Part of a small language model's weights.
Size: width 256, MLP 704 SwiGLU, vocabulary 4096, 11.7M parameters.
Each number is 50 + 15 x the weight over the matrix's rms, rounded and kept within 0 to 99. Layers, rows and columns count from 0.

# layer 9 MLP up, 704x256, rms 0.192, rows 411-624, columns 32-63
59 58 38 57 77 71 50 78 35 57 64 49 63 37 38 59 50 39 36 24 43 21 44 47 21 45 75 00 24 41 36 36
53 37 38 40 74 72 53 54 54 41 10 65 63 40 51 39 73 62 85 48 49 76 56 76 64 65 44 41 50 58 43 58
39 39 40 38 77 62 58 54 56 53 80 27 34 34 65 38 55 43 47 56 37 52 45 89 40 77 65 59 31 46 38 30
56 76 38 61 77 68 63 62 58 74 46 54 57 48 40 56 56 60 49 57 56 44 21 44 61 28 28 42 43 53 63 39
62 38 32 38 29 40 26 57 48 50 60 43 43 71 57 44 39 39 56 52 73 50 69 38 58 40 69 59 62 58 69 40
33 48 67 52 48 54 21 59 67 42 80 37 39 48 49 47 37 78 44 60 59 19 28 81 48 14 75 46 50 67 68 49
28 68 53 27 62 48 52 38 63 38 22 44 26 23 38 48 58 43 40 54 13 67 68 64 53 99 70 32 22 64 40 65
64 61 48 51 44 57 59 63 97 41 55 40 76 63 47 43 46 53 67 62 81 63 62 46 62 70 43 54 73 64 48 51
16 54 41 61 72 51 59 50 32 77 51 43 36 52 68 44 48 48 32 66 69 40 42 54 54 55 59 72 75 69 49 46
17 48 46 49 40 53 68 73 53 72 65 70 65 58 38 34 30 38 29 72 60 34 59 62 71 57 56 19 65 50 28 58
48 84 53 50 64 19 40 59 72 54 55 47 43 48 51 63 71 59 53 73 45 49 67 38 52 12 55 44 57 15 71 41
60 86 37 37 51 50 39 26 25 53 49 53 83 49 19 68 43 53 55 49 64 51 40 37 42 73 73 41 65 31 48 48
56 45 50 66 67 63 56 65 72 49 78 57 48 52 68 70 36 32 67 32 54 83 53 43 37 49 20 58 34 64 94 45
57 21 52 61 63 53 52 43 43 32 16 28 32 37 44 34 36 62 42 64 42 33 50 59 47 22 55 43 77 57 39 47
45 45 63 51 50 55 15 40 38 30 42 42 30 52 09 58 61 48 64 40 70 58 26 74 53 69 42 50 42 23 42 23
41 49 51 58 70 31 34 48 37 44 30 32 78 28 52 68 39 19 25 57 58 35 40 36 61 29 54 54 46 36 25 42
69 51 27 31 58 63 69 28 55 73 41 42 57 33 30 62 47 43 61 45 68 21 79 23 80 32 46 71 55 64 41 27
51 78 69 29 39 73 81 38 60 51 80 39 37 75 43 55 54 35 64 20 66 59 46 31 29 51 49 36 38 61 51 52
61 33 78 39 53 65 60 51 66 51 65 63 42 55 65 27 54 45 40 30 73 72 68 60 30 50 76 71 71 45 55 72
54 45 48 48 54 45 63 51 35 43 17 49 48 52 43 53 47 43 66 35 48 65 68 48 44 42 42 66 47 72 56 48
20 62 69 38 17 48 68 67 66 34 54 61 47 39 38 55 55 57 63 50 41 66 85 64 38 71 53 45 65 57 41 62
63 55 31 36 46 43 48 50 51 34 50 59 33 43 66 64 79 59 81 40 49 59 66 31 65 67 64 74 23 70 72 56
42 49 56 64 58 53 66 62 22 24 85 33 40 30 52 42 46 66 40 43 46 48 47 65 63 36 50 47 49 20 19 50
58 72 40 37 40 50 47 59 35 36 60 42 49 48 74 40 58 32 54 55 20 61 55 59 61 28 68 59 46 44 36 33
52 47 62 24 43 74 67 48 43 80 55 34 32 49 37 55 53 28 82 55 75 64 51 60 31 89 58 41 24 58 21 44
28 55 14 33 33 52 56 58 71 48 64 35 07 74 51 64 49 49 54 26 69 54 27 51 69 61 62 56 50 58 34 58
48 25 68 41 24 69 46 48 60 46 36 29 51 54 38 50 61 83 77 69 44 77 43 35 53 47 55 32 49 38 59 60
60 32 59 38 73 68 55 38 69 58 32 64 50 54 59 48 51 31 57 49 64 39 46 50 35 36 89 45 57 32 64 43
39 44 45 28 29 57 64 36 64 25 69 19 52 25 38 20 46 19 41 64 23 53 45 29 46 29 69 52 53 49 65 28
65 57 30 39 55 35 62 50 65 82 48 27 56 34 41 35 44 30 43 51 54 38 50 24 67 62 57 52 52 65 65 64
44 55 37 18 62 65 20 78 50 54 39 49 86 50 63 45 44 76 38 54 62 26 52 47 51 64 12 52 57 22 46 41
59 64 59 59 39 60 39 37 44 33 72 41 61 72 18 51 46 41 46 38 28 57 52 76 48 23 41 51 51 36 39 52
64 23 58 55 59 39 46 66 58 49 60 37 33 25 62 56 62 52 48 50 68 52 47 41 53 39 56 60 28 49 60 51
29 35 60 30 30 62 51 47 25 47 78 56 68 59 53 38 48 38 49 61 58 83 58 39 62 60 61 30 64 38 35 32
51 29 73 20 40 45 28 40 45 37 55 34 69 46 59 73 70 33 62 33 50 75 61 60 67 30 40 72 49 52 35 36
78 50 57 13 57 52 70 41 36 41 49 64 31 70 44 71 37 67 65 65 41 42 31 17 35 26 61 61 61 36 76 34
75 47 43 64 39 45 60 16 39 69 18 64 54 53 54 55 45 66 59 43 28 65 62 27 27 21 51 53 83 65 48 24
51 40 45 65 47 81 41 55 39 57 91 57 41 21 69 55 57 32 58 59 19 42 39 60 68 58 37 42 20 35 52 51
33 62 38 42 59 55 28 44 68 57 51 66 55 77 66 51 63 63 26 51 78 39 39 32 49 42 53 66 44 48 38 15
26 38 76 56 44 14 26 42 43 62 32 23 55 51 57 46 74 49 58 59 54 32 48 54 32 36 49 41 46 48 67 41
70 46 66 29 50 28 60 23 39 60 30 25 39 29 73 19 84 11 70 43 59 40 32 13 42 87 28 66 65 56 44 49
49 37 41 24 42 27 54 36 35 74 43 75 44 38 30 45 54 43 62 42 51 40 36 53 68 42 42 55 36 75 39 54
53 63 53 45 44 30 45 78 34 63 44 70 52 35 51 59 49 44 53 63 48 56 51 46 48 54 70 60 68 70 79 17
56 45 33 52 51 56 39 50 47 32 57 17 30 56 58 44 45 31 61 50 56 61 26 46 73 65 30 38 57 80 72 46
42 52 69 59 49 60 30 53 35 57 35 68 70 32 44 59 43 85 49 64 72 38 59 07 38 30 23 50 58 53 64 34
70 47 63 52 39 63 44 34 08 34 33 53 72 50 47 51 46 59 24 36 56 46 43 61 27 30 52 61 52 62 26 42
38 39 22 56 49 14 43 57 39 34 33 78 50 29 56 46 55 35 52 36 49 62 64 58 28 45 52 54 37 31 49 67
43 55 49 29 16 52 54 72 29 37 37 60 26 50 57 30 52 34 36 57 57 80 44 36 86 81 53 41 43 58 48 55
64 61 43 41 58 58 55 84 46 41 57 61 66 51 66 73 45 64 52 41 53 61 58 32 65 36 54 59 51 79 44 63
38 42 49 44 70 54 54 59 45 48 52 49 60 31 38 76 61 30 06 69 43 59 46 36 47 09 65 41 52 43 13 50
30 73 73 36 64 52 49 75 32 36 41 58 90 53 36 63 35 32 35 66 51 41 60 26 41 19 66 51 51 38 12 76
52 43 68 42 46 25 42 67 68 58 65 38 71 37 55 41 51 33 48 60 45 36 75 68 34 67 56 52 55 26 36 66
26 39 60 57 46 58 47 48 46 19 64 44 59 45 59 51 28 20 27 35 58 35 42 51 43 45 51 74 41 37 42 28
35 63 75 28 44 48 23 62 54 59 57 54 53 26 54 65 61 34 72 51 85 58 19 46 41 53 69 50 60 47 69 39
50 62 60 41 61 50 32 53 30 35 67 32 36 26 33 45 39 40 46 13 60 55 83 58 35 55 38 49 60 56 90 36
45 73 49 67 45 21 53 48 43 62 53 51 50 37 58 71 53 42 34 83 53 35 66 47 50 56 47 54 63 36 68 56
65 79 24 30 56 45 78 49 36 49 53 65 66 41 47 58 39 66 55 35 54 66 42 53 16 25 59 77 49 54 31 43
40 41 31 22 69 34 47 59 63 39 41 63 66 35 16 64 36 32 45 65 54 22 02 68 57 29 61 33 67 29 51 32
62 48 49 39 57 65 83 53 60 65 60 44 39 36 73 43 33 41 34 18 54 76 75 54 66 48 74 35 37 57 29 40
64 73 46 44 54 69 51 34 19 29 48 59 69 38 60 64 71 44 41 98 45 44 26 56 66 18 46 45 71 54 50 51
40 57 45 47 58 32 20 67 55 41 37 49 35 51 43 46 34 50 28 68 39 67 39 43 49 65 54 66 39 41 49 63
29 43 18 52 63 35 47 41 47 38 66 48 50 30 34 54 76 54 79 61 62 42 85 58 73 58 56 45 39 43 48 61
32 49 58 77 38 58 49 44 83 25 23 46 61 72 79 51 21 37 72 49 60 24 30 66 79 58 57 58 56 53 55 47
49 47 74 57 55 45 31 45 54 40 58 58 43 58 19 46 41 47 26 40 65 23 38 13 74 72 60 33 57 74 79 62
60 68 53 58 79 44 44 67 27 58 43 32 74 48 63 47 26 40 32 72 51 56 64 51 50 61 60 49 52 73 40 36
47 38 27 65 35 37 35 51 47 37 27 43 47 27 48 63 55 51 60 55 46 40 67 31 56 73 31 57 59 39 41 51
80 43 39 46 15 65 51 67 49 70 50 51 52 46 36 78 74 66 43 36 33 45 51 47 78 59 24 59 56 55 34 42
46 58 70 75 55 33 61 52 51 34 37 22 28 62 52 69 38 39 30 24 44 55 64 67 66 56 74 56 79 56 36 04
60 62 42 66 57 37 27 60 55 38 33 61 42 39 57 43 28 48 78 27 46 46 52 26 44 57 42 65 64 53 37 50
70 40 59 58 53 58 52 33 62 45 43 52 55 42 53 75 62 60 44 59 43 60 48 36 44 57 23 55 49 44 54 60
61 26 61 56 66 79 42 59 31 41 51 51 57 16 51 51 64 52 59 52 44 50 26 63 00 57 55 77 49 54 44 55
40 45 54 25 52 52 59 59 38 74 53 52 52 91 71 52 41 48 65 41 38 55 50 30 25 46 46 80 55 46 76 42
78 40 49 26 32 34 51 20 46 48 55 39 64 77 60 42 35 62 62 70 38 50 54 39 55 66 38 28 49 63 41 49
62 40 72 48 30 37 43 15 51 56 38 73 91 51 22 52 57 30 65 51 79 11 66 35 40 75 26 47 51 61 41 51
86 72 71 50 45 56 61 33 51 45 49 74 35 43 48 51 44 21 55 38 56 49 60 44 61 71 90 62 48 43 58 47
48 41 60 52 47 52 81 58 44 40 67 57 54 48 51 50 65 43 78 64 68 67 53 61 50 76 62 60 35 43 76 44
43 50 48 31 74 56 29 56 35 57 30 32 32 55 33 32 46 43 55 55 49 48 42 49 58 49 57 40 38 21 39 70
73 33 57 46 73 32 36 54 55 44 54 71 42 67 43 39 51 51 49 70 53 47 56 70 53 54 66 52 48 40 21 54
21 45 45 61 51 66 65 41 29 73 49 50 57 55 58 14 61 48 44 42 47 55 38 36 41 26 54 44 55 61 36 61
55 60 57 58 46 57 28 45 55 68 56 37 40 50 55 34 55 35 22 57 42 35 57 45 46 62 50 36 55 18 51 62
07 83 31 51 65 49 48 19 26 64 45 58 48 64 37 48 34 28 52 63 38 39 46 48 49 22 75 43 56 48 44 60
21 64 40 53 73 47 19 54 47 52 26 45 34 62 39 53 53 46 61 40 47 38 45 36 58 64 48 52 50 45 65 62
38 36 38 44 31 21 54 38 37 51 58 20 41 76 70 47 40 23 61 52 66 67 43 73 53 62 47 55 17 49 24 38
55 30 37 61 58 70 90 23 51 52 66 38 31 43 37 32 41 64 35 67 47 37 48 59 47 50 54 37 52 48 54 83
50 59 42 45 49 29 40 45 59 64 68 55 63 79 38 43 39 49 49 52 40 71 52 62 32 52 46 37 59 40 30 44
62 16 41 52 60 49 77 60 80 50 78 45 32 35 46 39 45 58 61 62 78 75 39 47 55 34 41 54 31 38 76 37
58 37 46 56 59 34 36 62 56 28 35 52 62 81 49 68 53 72 53 68 44 33 47 57 31 51 49 32 50 62 62 35
77 57 48 31 38 38 51 51 63 56 42 78 47 55 64 76 89 52 38 47 41 65 39 50 75 21 83 36 66 42 45 48
66 17 55 16 48 61 60 72 55 57 73 66 55 39 48 34 24 37 33 30 43 41 38 26 26 47 45 42 47 65 46 48
58 13 35 66 65 67 70 63 66 41 52 52 22 38 31 32 59 35 53 39 52 63 32 65 46 48 52 73 46 38 51 65
54 27 45 50 45 73 67 31 70 56 78 55 37 48 57 85 21 44 34 62 70 46 55 49 65 43 51 46 56 44 33 43
61 54 69 58 34 48 67 61 29 61 53 60 46 62 41 43 45 59 81 44 22 70 23 39 61 80 58 36 52 65 46 57
54 58 54 48 36 38 78 50 50 28 64 48 46 57 65 67 64 44 40 21 63 39 61 56 54 61 28 55 56 51 64 61
87 71 37 41 64 49 49 38 54 49 18 62 50 69 34 64 23 41 42 36 32 59 61 67 46 00 42 46 55 26 47 32
42 42 54 24 45 73 53 55 32 66 43 50 37 44 38 47 25 57 59 54 41 47 30 68 28 75 40 64 55 58 73 44
67 33 31 62 58 78 37 39 63 54 62 44 37 38 41 84 63 47 09 55 44 45 58 74 39 26 70 22 52 42 46 51
36 66 21 56 53 58 34 48 37 63 57 64 42 50 33 47 58 50 36 31 55 63 43 24 63 66 39 52 71 40 23 83
67 42 62 32 56 59 38 29 53 44 54 56 61 25 38 55 46 49 24 67 65 43 13 28 61 30 38 58 42 64 56 54
74 53 75 69 49 64 50 45 67 47 46 66 68 78 43 65 72 24 29 60 79 50 37 50 37 62 54 52 12 59 34 56
48 49 68 40 68 83 63 79 20 29 45 57 66 58 45 30 44 44 64 24 55 38 75 47 84 68 40 48 64 67 48 43
56 56 70 58 48 47 57 63 43 38 71 47 54 49 60 34 57 62 58 64 58 40 50 38 55 21 20 36 33 57 43 76
62 58 33 54 46 42 61 62 25 55 48 34 61 51 08 29 48 40 43 59 65 33 74 46 56 25 78 51 54 71 65 45
59 15 49 45 76 85 56 60 45 35 61 59 13 41 66 67 40 61 23 21 74 44 72 41 37 26 35 55 35 64 74 93
58 55 60 44 34 32 33 43 52 58 48 31 43 39 50 35 37 48 10 43 79 63 70 76 70 53 58 60 68 83 38 54
41 73 75 69 64 47 50 44 81 43 72 48 59 02 47 57 54 30 38 50 67 81 55 38 55 40 60 39 45 43 27 64
64 62 30 69 75 57 53 77 64 43 76 63 38 49 34 49 63 63 31 29 67 47 57 73 77 41 45 39 75 50 40 50
58 65 39 38 53 71 33 37 60 48 56 21 68 29 35 52 55 69 82 52 39 65 65 44 61 51 34 40 17 53 69 65
29 51 46 62 68 43 53 38 58 52 50 72 46 42 32 63 55 55 47 90 44 46 44 36 32 44 34 65 79 44 42 43
55 33 65 57 35 79 75 22 77 49 60 46 41 65 59 56 67 35 36 30 66 36 42 42 82 70 72 34 26 60 52 81
29 28 34 47 30 27 38 67 57 81 53 66 77 43 59 58 30 24 62 60 50 53 58 51 41 63 29 21 27 59 51 48
61 63 46 29 62 57 38 51 62 28 47 34 32 76 49 32 46 75 55 75 36 49 47 45 74 43 35 52 49 47 41 65
38 61 38 56 68 45 44 47 37 37 42 56 31 43 58 69 61 40 23 16 40 57 25 44 40 42 60 60 65 53 24 66
47 67 51 33 41 60 21 41 66 60 38 50 69 42 33 37 59 77 39 86 44 50 49 57 42 40 64 64 51 51 71 56
48 52 42 38 50 72 62 43 53 58 63 32 60 68 25 47 51 47 58 21 79 28 19 49 31 41 51 36 47 67 79 51
43 58 33 35 47 39 28 49 28 63 32 67 63 24 40 41 47 54 39 85 56 74 53 16 54 61 68 58 63 60 62 49
74 29 64 43 50 53 41 46 46 34 51 28 32 45 37 16 47 38 44 58 74 65 37 38 15 35 50 68 50 64 30 37
41 58 72 45 49 25 46 41 52 53 40 35 28 57 18 35 53 37 33 60 10 37 61 30 45 51 33 38 52 28 50 40
68 35 36 30 36 56 36 39 24 54 37 24 46 50 54 24 20 43 36 70 48 58 42 79 42 18 53 39 45 60 35 58
70 50 38 51 31 55 66 34 50 31 45 22 54 36 72 61 42 44 66 34 25 28 50 52 41 39 56 29 39 61 47 41
20 47 74 64 46 56 73 42 54 37 54 61 29 36 60 26 59 50 33 63 36 64 31 60 32 41 33 57 99 70 42 67
22 56 12 49 35 56 57 44 47 58 66 99 20 52 35 67 36 36 40 45 52 45 33 30 60 67 50 22 52 57 30 22
64 49 50 50 27 65 28 44 39 52 53 49 45 80 40 46 51 34 47 52 30 63 57 54 35 63 48 67 40 26 59 53
62 52 57 71 37 55 54 42 39 60 51 59 34 44 46 22 43 91 40 57 24 16 72 47 28 54 61 21 38 39 82 42
69 60 41 36 50 41 09 43 61 47 30 50 65 74 54 72 47 68 48 24 32 40 45 52 23 19 58 75 47 59 34 48
25 39 58 59 60 48 43 16 54 79 59 39 54 47 62 41 76 50 58 66 61 52 36 38 46 50 30 42 52 39 43 57
24 59 44 44 26 43 44 50 31 90 42 68 60 43 37 45 42 40 46 74 61 47 49 79 54 49 50 73 46 19 40 37
52 69 51 39 70 51 56 30 41 53 32 58 60 51 49 55 73 42 67 32 36 49 44 21 34 47 51 67 34 51 47 65
44 66 49 29 50 71 68 63 42 58 60 44 49 45 54 19 43 41 48 48 74 58 56 30 49 46 49 58 52 89 54 80
39 47 44 43 49 26 42 57 51 20 45 75 62 39 55 60 29 63 44 53 64 72 19 51 45 46 60 50 81 52 54 19
39 50 62 49 32 68 84 74 27 37 46 67 47 67 52 72 55 31 57 46 59 58 70 12 51 30 52 47 72 59 59 36
50 31 63 41 40 65 44 46 74 28 61 42 42 68 46 17 52 28 68 37 64 49 39 44 55 49 61 46 82 74 11 55
44 50 50 82 65 72 69 30 59 31 44 42 70 91 18 47 54 70 45 61 52 26 62 32 61 48 25 26 62 22 65 54
42 34 66 61 62 34 73 66 52 65 30 52 38 48 60 64 60 44 36 53 44 45 39 68 71 30 35 47 79 25 13 58
60 62 62 51 63 51 27 49 55 00 54 44 57 64 55 68 55 47 42 41 20 56 40 60 63 51 65 68 67 50 51 57
58 75 37 46 49 38 43 53 30 57 30 47 49 70 44 48 62 58 40 71 36 37 57 46 34 53 42 30 15 80 15 73
61 36 73 34 54 57 13 64 52 36 56 55 49 66 73 55 36 44 44 95 72 95 37 27 55 61 52 48 29 45 49 81
54 32 24 58 66 66 32 41 73 35 40 60 55 43 40 70 41 46 39 57 40 54 44 37 48 52 37 57 35 50 42 38
04 69 56 59 77 57 35 79 64 67 56 52 55 40 40 30 55 51 76 28 49 60 39 36 56 47 72 37 55 53 52 50
52 27 73 57 67 67 23 88 78 44 33 44 35 53 61 60 52 53 60 64 37 74 55 43 56 42 81 48 29 35 46 40
49 46 60 46 46 17 35 42 43 75 51 56 63 45 52 66 41 62 48 57 58 47 33 61 45 44 24 35 64 40 29 78
57 30 62 25 41 40 54 35 49 50 65 30 55 66 27 59 48 37 42 36 40 42 32 28 49 38 46 46 44 57 37 64
39 56 70 30 18 13 73 66 71 62 34 59 40 38 70 31 55 38 45 58 39 66 59 55 49 11 37 21 34 59 51 61
59 42 53 36 43 43 41 36 53 33 52 40 44 65 33 43 49 23 57 25 64 57 57 57 48 56 44 55 36 42 28 61
47 48 63 59 49 54 25 49 53 23 68 75 58 77 29 49 60 58 38 32 59 60 66 49 37 58 42 49 52 61 66 76
68 50 47 48 55 60 56 62 55 49 79 29 37 38 49 41 74 54 38 47 65 43 33 67 60 52 20 54 63 20 51 65
52 80 57 34 38 59 54 25 62 36 32 37 44 58 27 37 50 63 74 67 58 76 47 46 85 77 63 48 34 19 56 57
70 56 49 64 38 50 36 59 61 55 22 43 52 65 38 40 25 59 35 36 44 55 63 49 59 72 56 54 49 49 33 39
56 57 70 55 71 61 25 50 43 69 69 37 64 65 55 60 39 49 46 20 58 80 52 39 29 62 45 52 71 62 48 45
81 42 40 32 35 56 56 42 67 48 70 59 43 63 58 56 53 48 40 05 50 63 65 45 65 71 39 28 61 12 44 61
71 64 52 41 50 32 48 32 90 73 49 73 53 33 44 65 35 58 36 91 43 20 45 60 30 43 77 47 37 68 39 52
34 66 19 23 32 56 51 72 67 15 34 51 73 54 39 24 51 47 47 42 50 59 69 56 88 47 31 63 50 63 55 57
48 70 40 48 64 57 49 42 63 84 71 52 80 68 65 70 62 51 48 59 60 29 53 51 52 61 43 38 34 29 53 60
40 50 59 76 67 42 53 44 65 70 60 48 46 43 60 20 43 51 48 46 59 55 50 29 58 50 59 28 78 51 57 46
53 61 49 52 65 16 67 55 34 71 53 47 49 32 57 62 49 31 42 59 63 29 60 76 59 27 27 57 30 54 46 50
50 23 28 54 36 36 37 54 65 18 47 25 53 53 81 42 71 52 28 63 39 47 46 39 41 46 62 28 73 74 53 76
37 84 54 51 50 78 37 48 44 81 49 65 26 31 34 53 41 32 38 47 84 42 73 71 55 45 51 38 19 48 67 41
41 67 81 52 28 50 44 53 64 53 51 47 64 41 65 68 51 59 36 50 64 72 70 19 49 82 43 51 51 38 40 59
63 57 68 57 47 19 57 44 63 46 46 59 50 40 38 42 99 57 32 82 64 57 47 51 37 72 41 79 60 52 64 37
66 33 59 63 57 54 35 66 24 65 87 52 52 34 53 27 39 77 39 52 58 42 19 57 52 32 58 66 31 43 57 63
48 70 54 51 53 26 57 56 67 56 30 49 26 31 58 44 51 60 47 49 62 50 34 35 36 52 58 46 51 56 49 49
40 35 32 46 59 74 45 47 83 46 25 68 51 12 42 52 33 50 47 74 29 31 44 52 50 39 91 36 48 62 37 73
84 65 33 46 56 31 38 51 38 40 25 08 53 60 40 48 79 37 71 66 52 52 52 17 65 33 52 71 17 69 45 55
63 45 59 45 47 57 47 43 52 67 27 55 26 62 66 36 38 71 56 62 59 42 59 62 38 64 63 55 27 84 48 55
56 42 54 26 47 40 47 57 42 48 74 68 60 47 47 57 43 93 75 25 13 46 56 29 65 67 31 35 20 46 43 80
46 40 57 77 71 42 55 53 48 54 47 21 29 18 67 34 76 56 58 29 56 42 78 40 89 50 60 44 35 68 51 47
63 65 55 57 30 60 56 52 41 71 77 76 56 62 53 66 28 27 57 58 66 54 51 47 25 59 43 87 31 69 45 30
75 42 53 67 40 58 59 60 45 37 57 52 65 39 46 48 34 48 44 44 49 47 41 50 42 72 53 77 58 70 31 42
62 76 50 67 21 42 44 36 72 40 60 40 55 65 22 20 27 44 44 56 57 59 46 61 72 45 36 47 74 21 79 48
68 51 54 20 72 21 54 40 27 62 42 44 63 56 37 33 62 44 54 60 29 72 70 50 63 45 48 64 84 16 71 54
55 72 68 57 61 35 62 39 52 49 59 45 52 49 60 53 66 40 55 59 67 31 42 72 56 55 48 57 34 27 42 55
68 27 46 74 45 52 42 47 73 38 64 57 57 61 87 35 53 47 51 45 54 34 76 56 61 46 38 32 28 48 47 61
43 65 44 67 55 73 62 40 70 24 51 41 43 36 50 34 57 73 42 74 61 61 75 61 43 57 56 30 37 20 54 54
59 48 60 35 27 55 55 37 71 24 37 77 58 55 46 42 47 68 40 28 39 42 60 53 48 75 64 46 44 64 53 36
51 44 53 60 45 70 40 58 54 76 34 63 27 55 12 51 41 48 66 79 45 16 39 46 60 42 46 53 26 50 68 30
49 65 80 52 48 31 53 48 61 67 24 60 60 64 55 38 62 33 91 40 50 28 37 32 33 52 56 40 50 54 39 43
63 50 51 48 40 41 38 43 27 67 35 47 67 48 37 60 33 57 49 17 54 38 75 47 09 56 40 48 48 52 26 14
63 26 72 43 54 62 46 69 34 53 51 48 59 51 59 72 68 58 60 40 35 48 44 40 47 37 55 44 57 63 51 46
65 64 62 60 62 56 29 51 69 46 58 65 61 69 27 53 49 54 46 37 29 17 37 33 60 56 54 24 62 51 55 28
39 47 40 51 65 59 67 61 68 58 57 53 62 49 50 52 80 74 45 76 46 86 36 25 80 47 35 48 51 32 63 24
51 33 49 65 44 40 69 35 39 47 56 14 25 29 50 49 42 21 30 29 63 58 45 45 41 65 42 80 48 60 57 57
31 08 22 45 16 52 25 66 61 59 56 64 20 33 46 60 30 66 51 60 75 65 58 37 39 62 49 50 38 49 34 49
11 48 52 41 63 55 73 69 48 50 22 62 59 55 08 25 35 52 27 40 51 43 81 59 50 31 47 33 48 69 38 53
66 43 55 63 63 59 64 49 53 76 24 73 73 53 53 36 58 56 51 73 53 69 53 51 90 70 70 15 61 40 43 51
47 57 39 58 49 30 52 62 64 36 45 32 34 48 56 40 36 26 51 61 72 58 61 70 40 56 66 57 49 55 67 44
46 37 45 57 51 46 47 46 60 31 36 66 55 54 73 34 46 51 37 51 29 60 45 49 69 49 37 51 45 28 48 30
51 42 52 46 66 40 61 46 65 48 24 73 60 40 28 44 39 30 36 48 54 67 17 59 63 25 42 48 65 49 61 90
69 41 60 66 60 63 49 32 42 39 48 65 62 50 53 48 28 39 56 57 33 61 43 55 56 51 22 37 83 36 56 61
74 46 44 66 61 36 61 44 48 46 37 57 41 25 51 56 48 42 63 60 38 58 40 65 82 27 99 55 38 50 36 53
56 39 33 24 54 47 44 51 41 60 62 59 31 40 52 56 36 42 39 59 61 40 66 33 25 50 62 15 44 68 27 52
47 48 51 60 51 53 47 52 57 22 32 49 31 28 19 22 63 54 56 55 51 68 72 57 73 61 72 84 66 26 50 51
45 29 42 48 71 60 38 39 34 23 53 59 47 51 56 27 38 47 62 26 62 56 88 58 60 36 56 37 46 74 55 56
73 37 63 26 45 50 75 50 66 72 53 55 51 26 55 49 40 49 65 79 35 55 68 25 36 41 68 62 55 79 58 71
41 47 58 50 58 47 37 64 49 56 49 47 40 43 46 49 65 72 99 65 53 46 43 58 60 32 57 75 33 58 56 55
62 51 54 78 46 60 47 50 73 39 54 41 26 63 43 48 44 43 49 62 65 83 69 58 51 44 36 83 17 76 67 79
61 35 61 43 48 48 31 54 75 40 66 34 25 32 55 37 51 44 16 45 55 43 46 57 57 45 58 47 52 52 24 63
40 52 41 47 46 65 45 51 44 64 78 75 16 49 58 41 41 42 66 50 36 47 58 47 61 20 61 38 61 39 59 61
52 49 68 73 31 77 33 45 39 48 49 55 49 52 46 50 37 49 35 53 83 12 60 52 51 60 60 57 73 51 43 40
39 58 31 49 55 34 52 55 30 28 56 67 67 40 59 53 18 60 57 65 49 33 46 70 73 52 99 57 35 47 19 45
49 54 54 69 35 41 46 51 48 47 59 47 56 47 50 47 45 40 64 65 51 42 53 46 77 40 53 83 44 49 54 30
17 29 30 76 19 28 57 88 05 63 45 41 57 57 53 38 46 49 40 52 28 62 75 55 41 45 47 47 60 33 43 47
41 60 53 30 46 54 30 81 47 45 69 76 53 53 54 52 67 39 56 37 47 51 59 49 49 55 57 47 40 51 62 51
48 41 34 35 44 39 45 46 27 53 21 58 46 64 61 50 32 55 42 54 47 68 28 57 42 42 46 45 49 45 44 42
59 29 66 57 33 15 55 68 48 19 42 14 63 52 47 50 38 43 63 34 67 53 46 46 66 49 58 45 19 41 71 81
44 44 63 32 46 59 42 61 39 44 46 30 35 26 62 65 57 64 54 57 49 66 82 59 72 73 75 69 63 56 42 73
45 47 64 46 57 68 60 53 51 41 44 76 53 58 58 61 47 43 39 25 51 26 21 50 46 22 78 16 59 54 65 48
69 57 52 64 43 44 44 37 52 57 48 72 30 52 11 43 63 74 59 45 19 64 72 45 59 50 35 66 44 53 60 64
41 43 65 62 31 64 66 68 43 23 48 61 53 33 43 43 52 49 30 11 67 76 53 57 10 42 48 64 42 44 62 35
34 36 60 41 36 36 73 42 53 58 50 47 47 31 56 48 53 51 34 58 29 47 35 45 63 60 64 31 31 46 54 45
54 37 54 49 33 63 68 81 71 22 47 66 52 71 49 08 51 54 34 50 41 58 35 62 31 44 58 36 82 40 33 64
55 58 57 28 59 47 35 63 50 62 39 67 51 50 42 56 52 80 56 22 35 40 54 43 54 56 58 44 66 68 62 28
74 60 46 42 64 37 68 70 55 54 59 45 23 75 37 82 68 50 60 34 19 49 63 49 63 26 52 55 52 74 69 65
60 41 58 38 11 56 10 60 40 54 45 71 57 41 39 42 51 55 60 42 40 35 22 62 92 35 53 45 39 54 56 25
44 68 47 62 33 07 36 45 55 38 58 49 26 29 64 55 74 52 49 41 57 67 79 45 38 54 67 36 64 64 52 63
62 59 41 38 39 34 46 44 51 20 69 57 70 52 54 49 56 51 35 33 45 64 54 44 52 45 17 49 75 62 36 62